config.toml
norm_place = "pre"
rope_fraction = 1.0
init = "normal"
init_std_up = 0.0618
beta2 = 0.99
decay_fraction = 0.608
decay_shape = "cos"
dataset = "wikipedia_en"
Each number is 128 + 24 x the weight over its row's rms, rounded and kept within 0 to 255. Layers, rows and columns count from 0. Numbers have three digits each. The size before them is the row's rms in percent of the matrix's.

# layer 3 MLP down (transposed), 256x64, rms 0.244, rows 25-131, columns 0-63
107:166147158121115141114104144089088135118143192109166097118127144151113160160146063149113107124149127107116094170083113103116141122139134123148129145133117112156105132091136155109123111157128125
109:149124152157135100118127126149134125083104126124119140116132157092109089131123133135118133133167128087174148100075147094113183106118171121129100143067123141114135148127124164142133123081144142
100:106143115134090144097097125144135124137104115117130168136105137157104101148135178135147175107170149186167111131130158105129146168076100119109124131165130139106090109107114121132137144100124143
119:134146114105103143143126082111114159160111153131071105118138122129136120102154100142121118156086161120139148139135178088136149133156101102094167131110141134136142103127144138164076112154148088
107:172093157140095117119143106208112172164139157147149111136090115148121139160147110069131128123134129135106089113106133118121095103116141135123131136163118126164163120096152121106129136122134131
096:126100110148140143127106093124130120097131119145136114082146120137143093137127087079146173111133148070158139136115140128115120136118122081115155103106115084060112138119164127129171153123139128
102:122122137138144140137083149145145120098077163123164105155157114164129142152141129082123177109163171148143106194129107149078125128095119143135119113102109110114138118139139112123152140147147126
129:155124128121116186134110136139133164111140075127082123092123147091139129098125125131116138145180106116095158136111130124117094120112120133140114153112158115101135133175107135158137068132120075
102:092121161138180188119131142135138128105123159138163158140117130079153131141117135108138169114143110132097124110111131116120160101138141175098111107159141083092159146139164147116163110121125143
100:168117091157130112110071128113133099097124163134093126111127138127101097132131125092135148105153129119159152118121098129109165060097160126143125091124118139147100136149134159124097148085139156
103:139097104145151128117118118106144093126121139128108140150116125082117168119141115097119131138151129158123128156097154128114167154108154126107161168090144117083142141149108174087108182105122175
092:115138080136163124149121179089116134101118145167165153135142096127143145150110155140134143088106126103102171160165117131164126134142155124095104109139122109116176117126141114091142117099087139
097:127094112111130148112125147127112101113145134157166153142189101113128108116144110145178123131100081132151103165135118112118151112096135088121125135143106156151091124090107189137144122146097105
106:117138079117126106150089172082168134092137158113122119077145139131111118149151146125135186119125165124125137115092114119097101138128110091119103155120157144120093143128136125158154162155137153
100:083122145160147134100075148145131110121112139128149124147163113130150141193112105124105125119155153110111107148106086144113151108116144115136073107132112083117179125170117132116133091138119147
107:149082161129112150133093138154086136132120108083150104124132139119105116117144101096094129105177134159115115115142137109124114135122114127125119162101188150144164124133096124184104085109100122
115:153111127124121139183113155104097182154139115160093122091131102115135115143172151141152103172135138114106125158150131124149113136157121161111134096156152146110143122124126139154073084119130093
101:122168131141166095116107096143106148104166125140132121128071112150116121147098137100122071124119125104095131147094147115086126109141122132142096130134176157114175127069128091126130116126136118
023:095118117112151124096126147161184152113119100118151132115123129094145126135127165179135150112145157107104160190092166129176109123175131127129103148141116130118139139143115104086133111134146154
105:086106158132113141131104151140128162112119096117146098111129113143138139091154143133105100142138082132109115116102143134095115093102144081158092162104073147169126145141119134099175147101143120
098:107131140097091149121163117120064124131122116116141185120140110121119126130147131117104158123112084091081151145142095113123104127132150096140047128155148120146147116122141126141134116115168149
090:104158127149148131151160151125156172124151100155134166120111096124136105122106141150157129133113115113137133136097096112111172138130123097066137088146077083129137143117143124083127147136131175
098:119122107135147173121144127132124162120158155142122129092122150143093143157142104108152139105126116082115121143145122123150078142133186125120105161161108075107089101131118080145136126113090095
089:136123132085122125151100145133125168150160120155108122110139152117120166155144136131133173081117152101110153151157116081143161104149131100146067112142160174136120115126131098138111156137088131
100:147139146169146146094165146108124100175151126163194105114122123142103139144138122119135152088127151114140140133106125136157138084154113143117148147141152121136175168160133119139142136071140155
106:092157153162134115132159130157099097137134134132178108153136106122119136121113098071108106084104164125127169153134111104117146100113129142155124130156152115124168176119174123160121116160123145
094:133138123124125131115138135079087135161135079106163177137085108148125148169108111102146130131105150115099165141089082091127142134134182108098126126148130122107136097109121162105123109121151129
098:104141092116119100135116119130169136114112169098157136097156094115111123138126124086143112096104159105090139132120108132093146121129153124090114127100083121073140145116169108091117141161091108
093:068100146168095120103127140138151112102107126122135099135164116127146135118115117123157119110125151128107147134102102152080103087141110139140065169121128088090150139147164118108150156158131135
115:195129134158118188125107101108161108115122098145144161111098112128095137155151143132137128123126163109155080121153155141114142149149126113105145102088127163130133146089146120124134131119145072
098:147169089140095141095115122135197124103111128132154153128146116147117119157148125162102158136108120135122113118158151126113184118099165133119104103113077083104112115104097151134147151139112118
086:089122124152162109124139131091148128141118116105135122130149128145085126123106134084107133126158163143116153179103074118081149139119089113094103135143111106103137134118137109160087106074143110
097:098145109132134121134122131118117120120162110087126112147103107155146102195142162100144112118159155138118116109142093130108142172122128134075097104092149098116189085115151104111129114116121123
105:121153134158119165149137146119130181125155134126142096154117079136114149164150131118138198131143118138155119090152116110122144148137179115140130112138102133164137117157094164153158110110133173
097:077113139105125164148095072143104148070127132077119130174115144135096148151111118108086150129100113120110149162117115145125137143136121121105120103141140117114122091154135102164111157133164135
104:092150152151110141120119120137113139128135137139156163114150104084107160133136117088165153078080149100127131110151146101085165119128102132084140147130140082119104087128161156122126096116131127
104:112125095125131158129115130157104142129147144200160117160106135113116141118144098127142152115138123145095096118164101120080157108112126085125112120173143137138105133119145121105201140130094144
102:116136125069125101127132140098115154153137115167099144112139133104135134137176115117140130167136124112158140123092114124106133133076124057108117159172118149158146129141107128101175092118141136
102:186132126143146131147139103129115146121114125110183135144129148085076127090107145160150165127135071130180145140126153126146130117141122112094114150145171121147105114128182134109147133103126115
092:085131146125093116119115101135129109113098116109136105114148127075153132176131154148158105201104145093118154114117101124153127171181133108084107097106146107136136152116128116118128118136124119
091:030143144158104118133112135099164150138120142144173139096171135125156152153156138124150142117109130100142129130123112129129113111139136129080128149117106094097125140132147128134140118087131177
126:152165098135083135142160134137091131143136116116085132078128107147110144142145129112123097157145117070134165111128170124142125112117123076128086115148098159139151140129081120157140112094123131
102:131143084102101183148096169139163130124120153145121167093115106107120100162149151141125144088104153116137103137131144135113106151116127111091131122108179144130146162087102121125164161132124157
092:102169138116164140111123118169104131095107115133151142138121125128137121099107160120128112172089111083097177105123123097136145152112157122111118105092188131117171110145103139138144128118164096
097:096138097089144147092130152105178128116165139157145125102094132134126106123128120099147170112047157124109084134150113129133133131140127128108111134157108107130129082091110093122122146111142138
109:104117113124124142119136083143119144126147174120125127165127113122135096149100173113167131148104119073146138126160131106105125110153140116146099129124122152089178092121155102144108086103096175
100:084101119139123096115136129095143146129141112135144138163094154128102136156147128093171182145129116160155082135162104130153093131102129126119068099111110122131085115124128123165118089103130131
096:032145135140098094115115126120120168122164144135153109112110120131115147110122148133093147149130107119100148128128076117089107111153106090111127166140101130156125150130102160120120155149123138
087:133166135112112146115135175107146124118110120128145172141140149138121133183151140133152115115085123105104143097091080099098128146113117128059115099135077102126143123122144133134136079118150127
092:083145149135100121144119133088139119089122146085167185132140125137171170150139097118137138151133105100133131158146114152135176172159125140149148117124119112110131134106109119127151134082176118
093:092101143175112178114127164153128164137093105145125139136157174128145140127143151125125091117130124083088103133115104106109124086103151133107088153148135125121149148148127112105167144107149169
104:123143115120146132105156181163076120099081140161158125127101104084124142145135118142104131132095126126117135131128166103092120126118146113146158122166182154160144146153117147109141121145173155
097:100127145081149133091128144141111194096155141080114121149150089150162103138118136152108126153150132097140115124103143149127111129124152111118134065159169120100152144149115138146143141102132100
101:161125142095100112125102173138132175144110123132113126102115155125155149115133128118085168148143147083119148118132147110108168180111147158152126131127142097135154103178147121089132142108145083
099:150142143082108083143161139150082155135115159129111122100148132182132141099116109131129117132147130131155146144123150113144130135148098171173143129107101113085092071123091134139136135108159150
101:109140150136130121128140168111175111132103170144142146131131134135130152132187122086163135122080141122090125100108147160082112181103126158127142143131161113136141128166154114135121164108164118
109:166101101141119109139096129097122147102100170129094121100102106116111091133188113147156111153110138103136105138142161127091185165095124095131148144146124123143112131119113155118096119132145088
088:116109124131127119061079102124115103102129108126106133164141103107138114103122146126117159171108148110133122171120096114086162090108104132104122129115147139156101097146141140135136153099070152
103:080104081123129086140123137117194157150117123116118129125122114137101136112159150095104150129096097154162081114122126142099113154118101138142132153101123143149113160124101150133129190131156122
100:138136164121145124170141067154067145116148146131172085161116136119094114109108165099154147082097154128147133114147129113111136183132103114134094126106136141133159139124113146140135130130141114
105:134117162130131145124109166145085144088122131119119122131130099149113125143125136132147130132090141078110128098109168111098136115157112103073131166182185091109137120134119140114119148099157165
089:114161123121117107153158114090118148142124098171126123120154125125122177127164111115145157068174115175160122156103092101097155120147139176137107128126116111152137133102145135116166101136129118
101:134150110080164107159106143132116123123125152117142099120142119164136148133121107132127174078139175093106138136143098149144077116143145141158139114170115138105137144160113096171137129085160107
094:087134127153098151102119195099083151166133133129101126121100129111143119144094104115107182177096145093140114141124130123137118128147109138131126113121143085150147121117104146133152124106143184
103:131154100112114092119171123111137094152091127110106177088092171152144117150183177108144118114145142095125116157130109126110113133106167107120119111123091136102110133096150108136095148123142114
096:134154110061148117174094173116112189107120129097129116118120158114140100125151128119103170173104117106118154110108139134136128156141158113094120104133144120156098121132146123173108100141116131
107:080120104129166166131127123158114064104167101133107173125128122116147144142115134118115103127141117122121115146148101145170160169100102136123103103115145163104083104133156157151152122109157124
098:096134132127144145093138124146117110092123138162139118140132121149134122121102130075119140139121129139156157117139099101141126125150141089147144140142103108120082118118091110194176116057167147
112:183115078101072102159145138103135166127143160116110127070145131148121118166158138150130114146163126117118148138136149107124140142139182102117156176148115139132130153131105104121114146124147134
115:208135097129129124152141078153082124150162130123139131087121109101125095153156132132091145136119145105129146131146130158161137073131145139121180124149144115114161116128098116122155143104127129
102:113181102146143125125123135118105132129108161130138110127161080154155104111115126127133100102158126122119133138063074143088144120112150129131141119140138102109147113140126136119134163055177126
089:070114089126133123126114129107152150103152077119144205155076146139123132175147154137139143147129127091133123141101128144119151133078126137155115114144125115112135091119156131121109091128135109
029:120111082135109093124107095182134128145154164127073158120144132114156099147120122171083130141193117127150143112147131127164127131086121143094138161141108118129152110131099091122114134130131119
093:094121153138096101142147160107146139108101124163129129109106109116110158148143134101144162109110133159132117153126117097097111091134143130078076128117111156126169105103145155089139116125109192
101:132147100145162133136109143143128157124142144126088132150155108145153127153144143122116186167144151084160144106107062130120100136128128083123132090103116094120180158106092134133129152128124118
090:083133111148136120132106127126117102101127137131153141159111146092059165109130142140181113115125117131141124134132128087187117110147134119122112102106149127139131118133076168170137112121178102
092:120131134139111140139148126116138131087139150161146117119129105129121157090119118088165152075127126133093113183107106144116124107131118122143131144109096085076123108113154138207130144094132141
098:089151122163154147107105116116141152131161176104139135145133068143126080173121144129112103157145145135101114126101104104140139147111136129104105149172066136152131125128107112117146132152102160
107:141131162115121132124112126166114146174124086160137118112081155101129138102106144119092146134133132100145129120107145093114145159142119128106140063117132106106146119098152124086068078125113123
106:122139135134163132114109104082125152111141148118116131122154130184157136110071093102100103155082124084128125118118142135133136159100127148145108135128152109108146088170172103161126152145154144
104:075138113136113138132108098128116111121130114137125175098122117131149149116118148157151140165150108123111125109149179086139142135049124121136110112128164150124138157093127141156175138090130164
098:164107127115147152124176118128127130112136124135159171126134100110139172155129115101137161161119119106066113118090090125132154104086122119145089120083124134136112150134132123115158155085115171
105:183130131120136175113092118159137129116133098121148156156078115120098144139144150144152105117159131134115131173145122131136122122110123101088153112144147177073103139080168127131100114121104128
102:142154163124115146125145142135140190135155113138122157117134147135090144149121149112127169085103156068113174157103106094157135097134122124130105129155152139087162102121152131108109109097123119
109:125124102140173154112132138119132108132163162167117173145103102108112113122141137178134131113151184128138137155120076138117180108125147150112146154109116164131164138108098119132160133086138105
111:030135109115141137101167138119155107131128132127132164131126135116104131119071116111129160085122114151120117167122075136097138163139111152128106155135162145132160129141150101123129127121135136
111:170163123135076139127097146134131145126143158137149092087112162134077124114119110141114170145143135157112124116121125106105116111119187108160128139121067101098130136118151102147154102130152107
093:066100100138144136172107124160142122098170134151118149132134143108133127134106148158112166077139156141124120160105129128120128140075149111109122136104123139106159089110147114142169131100148081
101:104142097112101134098120142139110145106144137084125116131089117136141145144139174111117180180145150107115135145117154124111082126165143123107133117101110100140129145119095137143184123134141197
099:088129097105157139184129108149136139119137120139107122123140122153131131140128137087102140129154085120122168155125142129095143159116144122109159100136119083059145138116120170120174158113106091
101:038117103105119147109168154118191134108124148138154156150123126119117174142147138164134148132107137115115123140149106167101115126142144148119152107156131099113113141136140158098145149137108158
101:090123129159118130107162104111156116153096114120139138142105138091126098156108135112149116094131196120101086152121151084126116132164123127125143161079153129093150115101166121143097139126130159
087:084135138127089143165128150129165137147139115122095146119127126098155158164115170138146172102150137138104112118110108119092130123091136119060081125086120144106155109107146149125145114153140107
108:136105144175172117076102156196140123083118148142144111109119118107126126147123101101121115148139141152149144161121152108142122108109105160131108166130139085165134153131139096118125178116128138
095:129114103087130142158102120109106144143135118126157152085139124085144093132129120139115107142124101123147106122155185099153127149096152149107111112139128148109116138104174155151147142066181148
083:115115110122147138100111122114112130127136148077137139084165079107123116146114094104153140155134165094113156142125128117125152186109162120106105163108078093087108144132131159131125149119157108
107:175165085160125141133109152123115137133139159116064143171153130142131128162142129112134210131115160125136149116125107132121117180151126117130135118114089112126159108126092125095123153140121127
098:107106099115117151103108167128113122089130082123124093139119079143095153102115161115111135134099078136155115090131143133106160141136117098115151133127075111163107115141161168124159129122115160
096:123124152142124138130147142114135146133096127180168137079106136100103128145166112137157155138152148116123127121072106109121142123091126142103143142151169151173101117096142134106175109110182142
124:108133170148125135125150127123126091164145106148175128093135127107103186123096141105122145109152154160147122139090118110103113107152109098129131094149100142124118133122116160108185125108072150
098:093089109117138140111161146157163148187121160125122102139146125147079151135148132141134107127147166105140142098131120095118103165108135161123156111142144106146178145095127123073147147107120147
093:072134094139100156086126119108114126139125168098131144127162137147128162131124102095148139083160137128077110135120103134132157146102146147083140111137152116113134145139134139136132085136064157
089:029105128138133158103126142127130153131143103165147159123155136122135138152104115121127162122125115101113111135143090131114093090131140111130069106093100125127114127144144134125167160123098144
097:067117117117103159151093124129128127151131117125115166144167136099152156187115126110117118133122130126141082119111152123125166143127159128081085087101103100104101111119108157139136152144100145
089:077092148123143136106163115124135127109107137094153189085171142096144178142108137100135143098112109090119118147136100124155159139080126138128116124127119098085134136132161145148152142116117115
103:148119089109094109153079157097154115137114139085110154102139143136133119154155125121131155104151158126070131148092127108087143141104097101108115150149175142123084155136137102146149132150122140
085:050126118190130149077134102098192104092137163120146110120139133157126125127115141118135153129098151142123111120098135115133129123129159142119121121095139129096101139129123136149178120121119163
# layer 3 MLP up, 256x64, rms 0.255, rows 26-132, columns 0-63
111:146164110154158081164180163124121165109106130128103119158102150113140169114153146129162083135142106118129159144151130151084137109132144135159152135106123131132152114086166086121129153126136125
102:141135129145121137145131121103149174133134086112068089134121148142104174088115152136156103102122143132088133099091152128159121130166137171121134110091164119145143141134151127134125100125071135
120:134099148104123120118125134144179130115107096110121101150129145148155139099137123106135129091170166147136167131138124126107064090147189129134131143086165133142117125147116093091113146165118135
107:188146135154121096135133088111121155140091135122149119134083126105091109089118145136157127118106164130119145113152156134130091111198120136145136113126128156121079166146094098117129137125141106
090:130100136126129127081158130101097099116095146138176087111127148137144105119095148127137140131086136153130107083113145153174094129141123160126168159102108144136108103097144097117144173153151121
095:148128086133099105122083094125105113096125146126116101152126151122093107109138113151131101108154158094136163120168147137151119113187126127172120149099123146116166111153120090166151155138114097
123:150107104143124098080168125099123105147102124147162113145129104147106142095176167115163069136112159141139152154154144165146119135140122108122127166120107180130133116121167109107119128148106114
097:140142124129114144119183162143170095156117155107110094138157162085115100113111140093113112117119092127129142152130155105119129112130138156169130153160139096148098085104171110136135142152114168
103:134141140128131119152151166140126135142087132161098096144094124062094163120162131120152096104117087109111139104156122185167121087106120122146135098106143131126114136085139095128124126134111104
105:148090152125137112119159125141105131126133140152117099133102127107071113113166126140141094124121153128147135149170139154163088110129164154137126150114125113098138112070129109133094172140096071
093:125139138139142106113110156095100099114141112155139084125099156134142124121136156147113120114112077203158134119143124167129104083149103106150143154122125143139112159180143095111162140151128120
096:133157141099119139106171152136116100129118129140127080139125167153140156116142163139177139146163119139142194166121147114168130087122153139153136149132145107146124150066119122154132119139100121
125:152103110140100111136130134108130158150143134116098079095165147116134122111136179115144129086115182189107138121086171136105116130144137148162121147121119144088092129122142117154145134150096126
102:119143082149135115126148114123129113119110128092100125162153122121099116113097135104115097106132099156171160145115128109098141145112076176160131181131138168122091153126155097144179132118131130
111:176105141110145094125141114110133135163085145176127122140152108142110170118108160097128120120131146134135166167124167122121145101138112178162169111107135142111154109130162167125157088121129105
119:141112083162133106136143144110164108114147079113115099164154154156120126133115133062129133113140122160139126128119141164125140152150124149144172136135145115152106098145158093140145165178091112
099:174113132102154134110130109145142101165123136102134120119134111166156112108134133166142141171119158192126124128131134156091098097136117170118189129106092168111124135100122125123151126140141168
029:214126140133128125124161167139141110141102090115105091141136146120138133078120141124120079138120106160126132118131181149137105142191111145147139128109105116136089137132121129128107129164135115
106:136173101111096129084167160123141099125107135104130090182109136127139126083147155114146125103102175137146126130145137151116112089110175161121120166152141161104091148127134116143118146145145117
102:140102161166127144137168107106115127158119104108111122157121133128118122120141116185095131129188106125111206121154153130151126128148102158134134140088154136119109144128122089114088110160129133
087:132152134118128145128146148106134121166101095128127077159116154089122149115090195102098125165116109106135133164133151136086133151160117180140138167150156105137131111125123121097106116159119122
095:147124120118080133156110101087133100139169134119117128139119133108150119116162126134126081126144089148138189125130162145108104144159136107143097118154103132135057098149127103100124158132117092
085:157103150160157089138129087143130137151146125125143071151164151168101122123155138164149154115116097153117143116131141124143121161157112159120133161121094133098093106139155071106135101122155134
096:147126091085115103133113141140134116120125131139158093136133082125160121103157148158143105113116158186120090138129122112141089117139131176150173124089107111092108134079135143167127137157115123
112:145091091162136125133123114100138080167121128119136134173135114157119155112125141104139115171164121194135115129135142145122138110149145127153146106148126183144065153136125165098136108125127127
095:169174122161126111146115104089117110179105133167124121153137105104153122143159092155078108084189128169113147141123128135099108093112149139145142152131137133143138139122121138126112118164148135
095:131125118146150134108150129115132147166158144102125103116135148138131180077133135146136088108118093142167147130108120114104147119137101128135170117104165120111092075155088117105072138114090123
093:142109130092127140138133139163083072135142118107133112141107107161099121147115128129138093139139111135184115116113135121178131137121125103156150127118177171139077151143091136165133084154121112
118:154127125091123119143194135126163190115122105101120140129167123140131150113105098131105096131137154148103119121160144125142064124153130155117151121139106127169129139140094142093094094152128142
096:143120119157114137153158143109164166119104127096120108135162133108112145122118158124094092124096120189141108142112162108117122176111122119169099147162168130141113087130113113155123079106125151
082:131150109161096108099134094098099136146096074116159133188140109116116127105078156106130123119109102149141156143120107128098122121120085132137167139104126169139127115167077109117111138132117130
093:140119062129128088132126142110107092112131091115143133164132111125177134117102163126136108126147140130162097105098156182126122100160144128179147109099132132107122140137171126139148133167106157
102:167167107170132103153121162122130111116156092161132098129100129097182120085126164113153113128104099137104114126146140156096120166150156137144126134100119134165107111158103128144113139164101157
101:137132138128153137084141135125149151180080132130110087151159125122109131081082108118169098080098108132154145131124117095147121127167078157146120121088114124124114136103107148143108118152113128
102:153105126106116173138182145119158102120131102121140123145135137106105135131096160126099082088111099140135154110117142150113128089127125152169142167095153106147088138097140148107089084124114149
100:143142141123117142095147112081173151129090138110124128108095145159136101120140114188134080136142109126122136132164124080143125125147125179151154135182127142130147158099096111149112134145099151
100:136116116167151118129192096111134118117095126102119096144139108116179118124162097149115116135127094142090118095097143136131128141147175122125165162152101103084116131107109136108082124127092130
100:191116123117143098158116149110126146179134138124136135119105150163118127113113120083153097121104169186178146132125170106107136136141082139139114136144120145152090136132135130154113114129167149
091:160141123129145100089127129112113153135076115160151136131172165153180124106105152117162103116154150125142129128141136113147126124185161145142103134077151138165107129083130099098139134145120119
091:132103143139135144122115128128142129113137127130163093163086175157160159108138113129088114119103124136154101089156133178156109096105113124155114167116130153151076138104094136161165147134151113
129:144146130157145107128174144138135116147074094137122105154118174181169127135124173086138081132136143122143104147137129120138121139160145123155138136102163153164139136106159110112130111172095118
104:143123121156118094138141138127154137168155158108093090089129162100081152122143153106165121124139151150106100118121149100142117118133134188150126098120132153127077130143168135144148157163124098
094:122145104192161070115138142103175119110118135183111126104149120105147142081128128121130107110162101169140159143171127109115119104117135130124128146106127141110131146133167119146142093146165114
091:151185152114100108127140127147158138162147138097142122156125085133155129152130107158118099125186124149106140146137135148111094125144139188138131149115106094110129097153089108143117106174154118
112:149152058134111092116168144129124094110135110130142124139122167114118125136144134137113123143114133166105187140114161168127132112172101122124126171119162132142090120110158078140132104146126093
101:150167128104087089130132101096102125135113083138124122148131135173139177075100115125189127098126151122129150126141140133124115133168159157147133162151138120134132140149160145161101097151127143
094:129101160135109133124134168102117113137139114132079080156104150136143137103090127073159136130149144136155140107165140174116136136126136158134148177116137158152110100121119065147109111142104128
088:114118111137132146153152116137106118122143111110087100165150112149157136119117132132106141135140142172167104171134123160085110161173174136152120113159164141117126153187138156103164120153145118
086:126131132156086105166161116071128135130101092131139122128163155115153086114123138094110117108171117142156124097110132123161134108133112153187103154131103096164120164149111152143110126143109108
097:132088117130139129136135121122099116176143181143124106194120136141103126093146141139103099134100119186108126119120100120116136155116091129151133155144113146097079136125128124171158080144142116
104:148160153134107117129149174149118146105139112108115118088101119127107140108119137140170073141147155127139183105156148129148074124154157138120139137164125153122136087097098099118107140168109110
094:138131159132140102115189177086120100135111136106140111161147120084162097093088126127115116081161114141144127103145174144144124161156114141121116172150135129118141134134155119124157126118092148
106:191111142153133125136144114121163131157148101105129129145127170090101125119145149118135112120084101143095130108087183114138117120168161144177128166105142124120095129161126097112146141142130153
101:161070110164130117092147148117143144164152092155125116113110156123098093105125136097134083133098161123116108100114162126142092153138148105124109150152112135157098146162156111113111133155104159
102:128110088086093126121146120145107081122105113129088128140090122116134127089110160153077096158124154162155126121116131108131109089132119122129178116092143167116120160148124165112158118137126094
112:155081080146145137076133115132142102104083083149138111101104107162136148127115149123099121087134133147106118142131176127131101087102141128134128162110124132116108180129162115150116127158109113
090:156118165119093069147132129119120107104128099147105122132159108092159171122145117097148131095132125142152131160098173161167102093129121130152124129133115140163099095125133082158158112148130140
106:141089122123145132140128117122116133162086159167124093149112122122111134096149154127108104097136130122118149170088129114160060107123161113143178114130129093138096129138105132157084125127090102
102:184126120126126133148134132108105113116136113149159135136161138162091136123131147156158086090121166136115111148111146150123138151163157161151141083110151186095141132143112071141131161132144138
122:189116135112144128094109147129119102115100099142115117144112113147112158106096180118150069119080108158115148132123160141100140095167149136124139147103131109101133098088116130130096098125123103
083:166122168162130099129145142142107107094135123071143133089143112119113094080154113123124140121153149096092145127140115105112116138159142129141175147128118133171097144078105121149124165165127111
103:167124070099115106078125093147116081122128119144133117113131120139101101103124182145176083162135135159101135109122131127126147104170133133134129126109086143151083114152135135127148137113150111
098:159092142142136109132135138089113107154135142110101120144094159088144126094132115132147117146159106145123141189113164143128116142117118144118137161130158105141102119109185132113081142173074135
109:131124105138135163121106110131170156131127139099097104128144122116110176117154101134109100150149113175102141095075135174102117122157143125117184141138102157101112147133131109091151109168138139
091:154089081159127103117120154123150139143130128090123100132149142143136100114122149134165119110104128134138166143135161129122132080127128135150106108120127183072106165136128114132100142184075131
107:175130129123129080130168112098146124144134173116073120143160175142156125123123169095140103144163099157128134122101144143149114140169114144139130123121120132113085096155143151149172130123156144
102:123111096140089110072153163087112152185124103162161101132114154112123118126123119122116132101116110132143123120111139169067102135118156133149137142165134111165146121147142111115118149157102092
116:169104138131113110087113111079160107099129123095141107139127120160148149115130162119140137085153153129111140112068133138110100090145153115154117163123149129117121114121153075133109159164094146
116:139121095130132095088127143100184105126110099153125115123116128106164088091100140125175118084144116141120130149120112142117108126170132117156109156097171130143109131100173099143102125162096137
094:143128126160165088083141179158161127108121118118118107128123144139143127104140113107150113117157172137114137125142160178099128139150132130170121105129089106149125109110115134124131111111050094
087:125137114106130118142150100125096101146090148170093115116092179123180138130130090086135108121139147172106116079174144134113117127134116125159116132135134129114135150145140162110152076162134132
040:218104142139120117135160144088171124150090117118121094164124161135144155101105145134101082123152106162112137123128165146142116129153140154137145127104106131153105137119111135132121120166125094
094:126162118113113126117121120148132111106121106103126085141101116133139160123093198114163111107105146118112128140076147157133123141157113103151163180085161155114143155150136118161111104158112121
093:126147102147143062156127136127105146137132146146101105156094105123156089107068157127110105142098140132142120112181153118152095108166159159151128126164129128129142087102117138144130132128100146
090:110123140120114076135137122108181146164128133148123098128134166110158184077127143095132139133164117107123127083102118128138076067131133143157134125146130115150153132148111120147121156154149130
092:140149115134108139089127110085115174162104134078122124113127112120094135100143093124142114118135114128119147149125132136130081096125100142154143125123139123156134158169128101206071156132120128
101:150148121131111113141123114092147112150102071097093118165118173126169097087130121115170123104116151142120130147152150148107119089154112148120118140096179116162134116136132131187140124151137143
112:183122134160102146088139126057115142164111151119132086148122152131126120112119174112136133156102149146093121098129144130125133137136163137137179120136093144116156140130170119084128110132113097
103:171114159106136095155117106115163090140057154152117117128097122108118130112102133134086085127127128136167133116144149102121064127127116171143163115104139161135119160124149153132118119136135132
100:139141117151129155125148132119167145125129137130099083131139165164117129102137136089145108134183115113136122095179150134105110102107128120125166184151118148139160124075147149152138122173130094
100:169097122134112129105121104099135121117105143117155115160161110126112121125112094097148131122180127130159181131123129135125100099148158179158130157095092173163124118129150163157126167128113150
104:165149164100096158143168091133140131138146102106121111130166161168117156136157163114117114098158117156159151128147164139101122135184105123134148121144120158141139096121079150146150142112144117
095:139148137111150140161168132107164154144097140128075141134106160136164168137163172123110111110121135150120126157152122117156095103124163168141182169137160153129138106127095116104136120129146143
115:141072142163086094116144085117109165158117104110098101126161138163155111133114140126108114111132123129099107114110132133117126072144127113164163123163114126107112140133129119181123182143107125
111:137137124095140109141125116092149133138146119178139099109132088157152131119145137144141118166094107161128142095125166111172115100129164136145170104120107139106065133106144125090145093162129100
110:163131102134125161111117114131166087138114155122112112171112147164134122124115148117087115125124127137135166132148166142194117147148123159121123122129169161180173136111151116149167106151133100
091:144148133184129150127161110135115153133122130123088142095133136125133107093067153110117116130165173140135111109136137097155132130139099135139188173150101120138141157128128157140133175165122103
106:158129148109094097095129150102110137117088099119091117106163133156156189118108156139150110105144132118125141165112148160139107107157134147130154145141112120155138109158162155147082082143104130
101:121110147139115137140167155118155118129077154150081107135155163149094110087090094133120106169139090120152172119138136083117105095150122121143127166149121134135107140110085102122135140124125096
103:132067131158132160101133128163113122117151140118117099157113165112141151117125170103123134124137103186141141117175161113129119077149110116140116123148150101089137129105181135122144157131134090
103:142145133139117124090105121122137100135138152107149125108124151161162127130142140043155100149129097158112141112163184166114113099144091139151175116132145132125113157156131121121139167122108117
085:126154148149113129139143125133119170146122128047119121118120127135109126103097174096137092151159141121154118072113119138100119131134101148137145156139139168167133145164170154101133134171131129
107:155137137098144076139143143130115101141145104109130120127081123142128150110116160129133104145162118130113144112143161134171121155129165157136152140114162188140101126115099096141148158134070081
097:173161164131083147132132087099112141120101102161108124128158183120149112134150123112121117114141105135134116104119140186130120146105175170118140103112107140125122123109173123110178110148131103
080:117172126164070094145107097140070146134093152107145118130147133136168132125148105121165115149194092125175128132119123138119137124157146155126126114103124132147131128151102128126124178149116115
101:154147163163117103165144181111131127158116133143112113124142107115123098116113133141125076138077132110096122138108113114123075090146126132169104084146162143093130141130137122148083148157108132
097:148139137122118105132137159122113117168149087130165106162093170118096155090160135158135108144145097142127148159142194141093143109130126117121143112173108136140132103130113108159135104160092102
090:148181159146115168145124118137145156129118073145146121134148124104130130081139092140107123168165116125088157129116160109107073133129097137187149153117152133123128123089126113128127151125153128
125:152155101122137123132143120134164080138150107106112098119113109163149096125130157098148117166116117177124155105124175158130123144142084162157135111123161163149089113117141142106101107174133108
098:139089154160126109147144072143118076147139147161077101144125141111143143118095109127131057115155147136127130129131154158119124136130130197145145134156117152098118139120144118125136145131095151
089:152137090144118135127106088098117097149156140142089121117145132135114181080099105128143106105118118175102134120144139140127075101123138137140172096127094123112100165104130090140153099126109151
084:124145108098104124105177157142106101153175114073118109150111138161128167131091116135097117116128101135154122084178115124115111099112141155142135169115120149126106179129160107103129120120126127
094:137075153109105136136120198127123127092069151150098123128153153142111134125135139110165136110139119165096140144114157151151104127163124133157152137130114104181091126145125120137161142157148114
086:131090120120080110127129100101108109187109174103105139086180140104159161107136129109089124120186101156125155113133137101117134138145105135162135147110107117143142150130102102132102144129128129
108:141087101129099121086133135101150132134147133120128080100167181110150092089135137094145117111125150165156126132129122131125118077128106195157133169134119144092115139156115110139135127143120119
090:138163129076076078116140143160135127168101123146132139126134097159109129114144136124120103147133081130153131119144110120186090120114107137164160110102148141181108134138113112114120090144146124
033:179121131113124122113159164120138140151096116117112065133139159130133128091115130126149062109148108179124140106145151151148089152143093165157165135114100128151124137098132115126100124159124129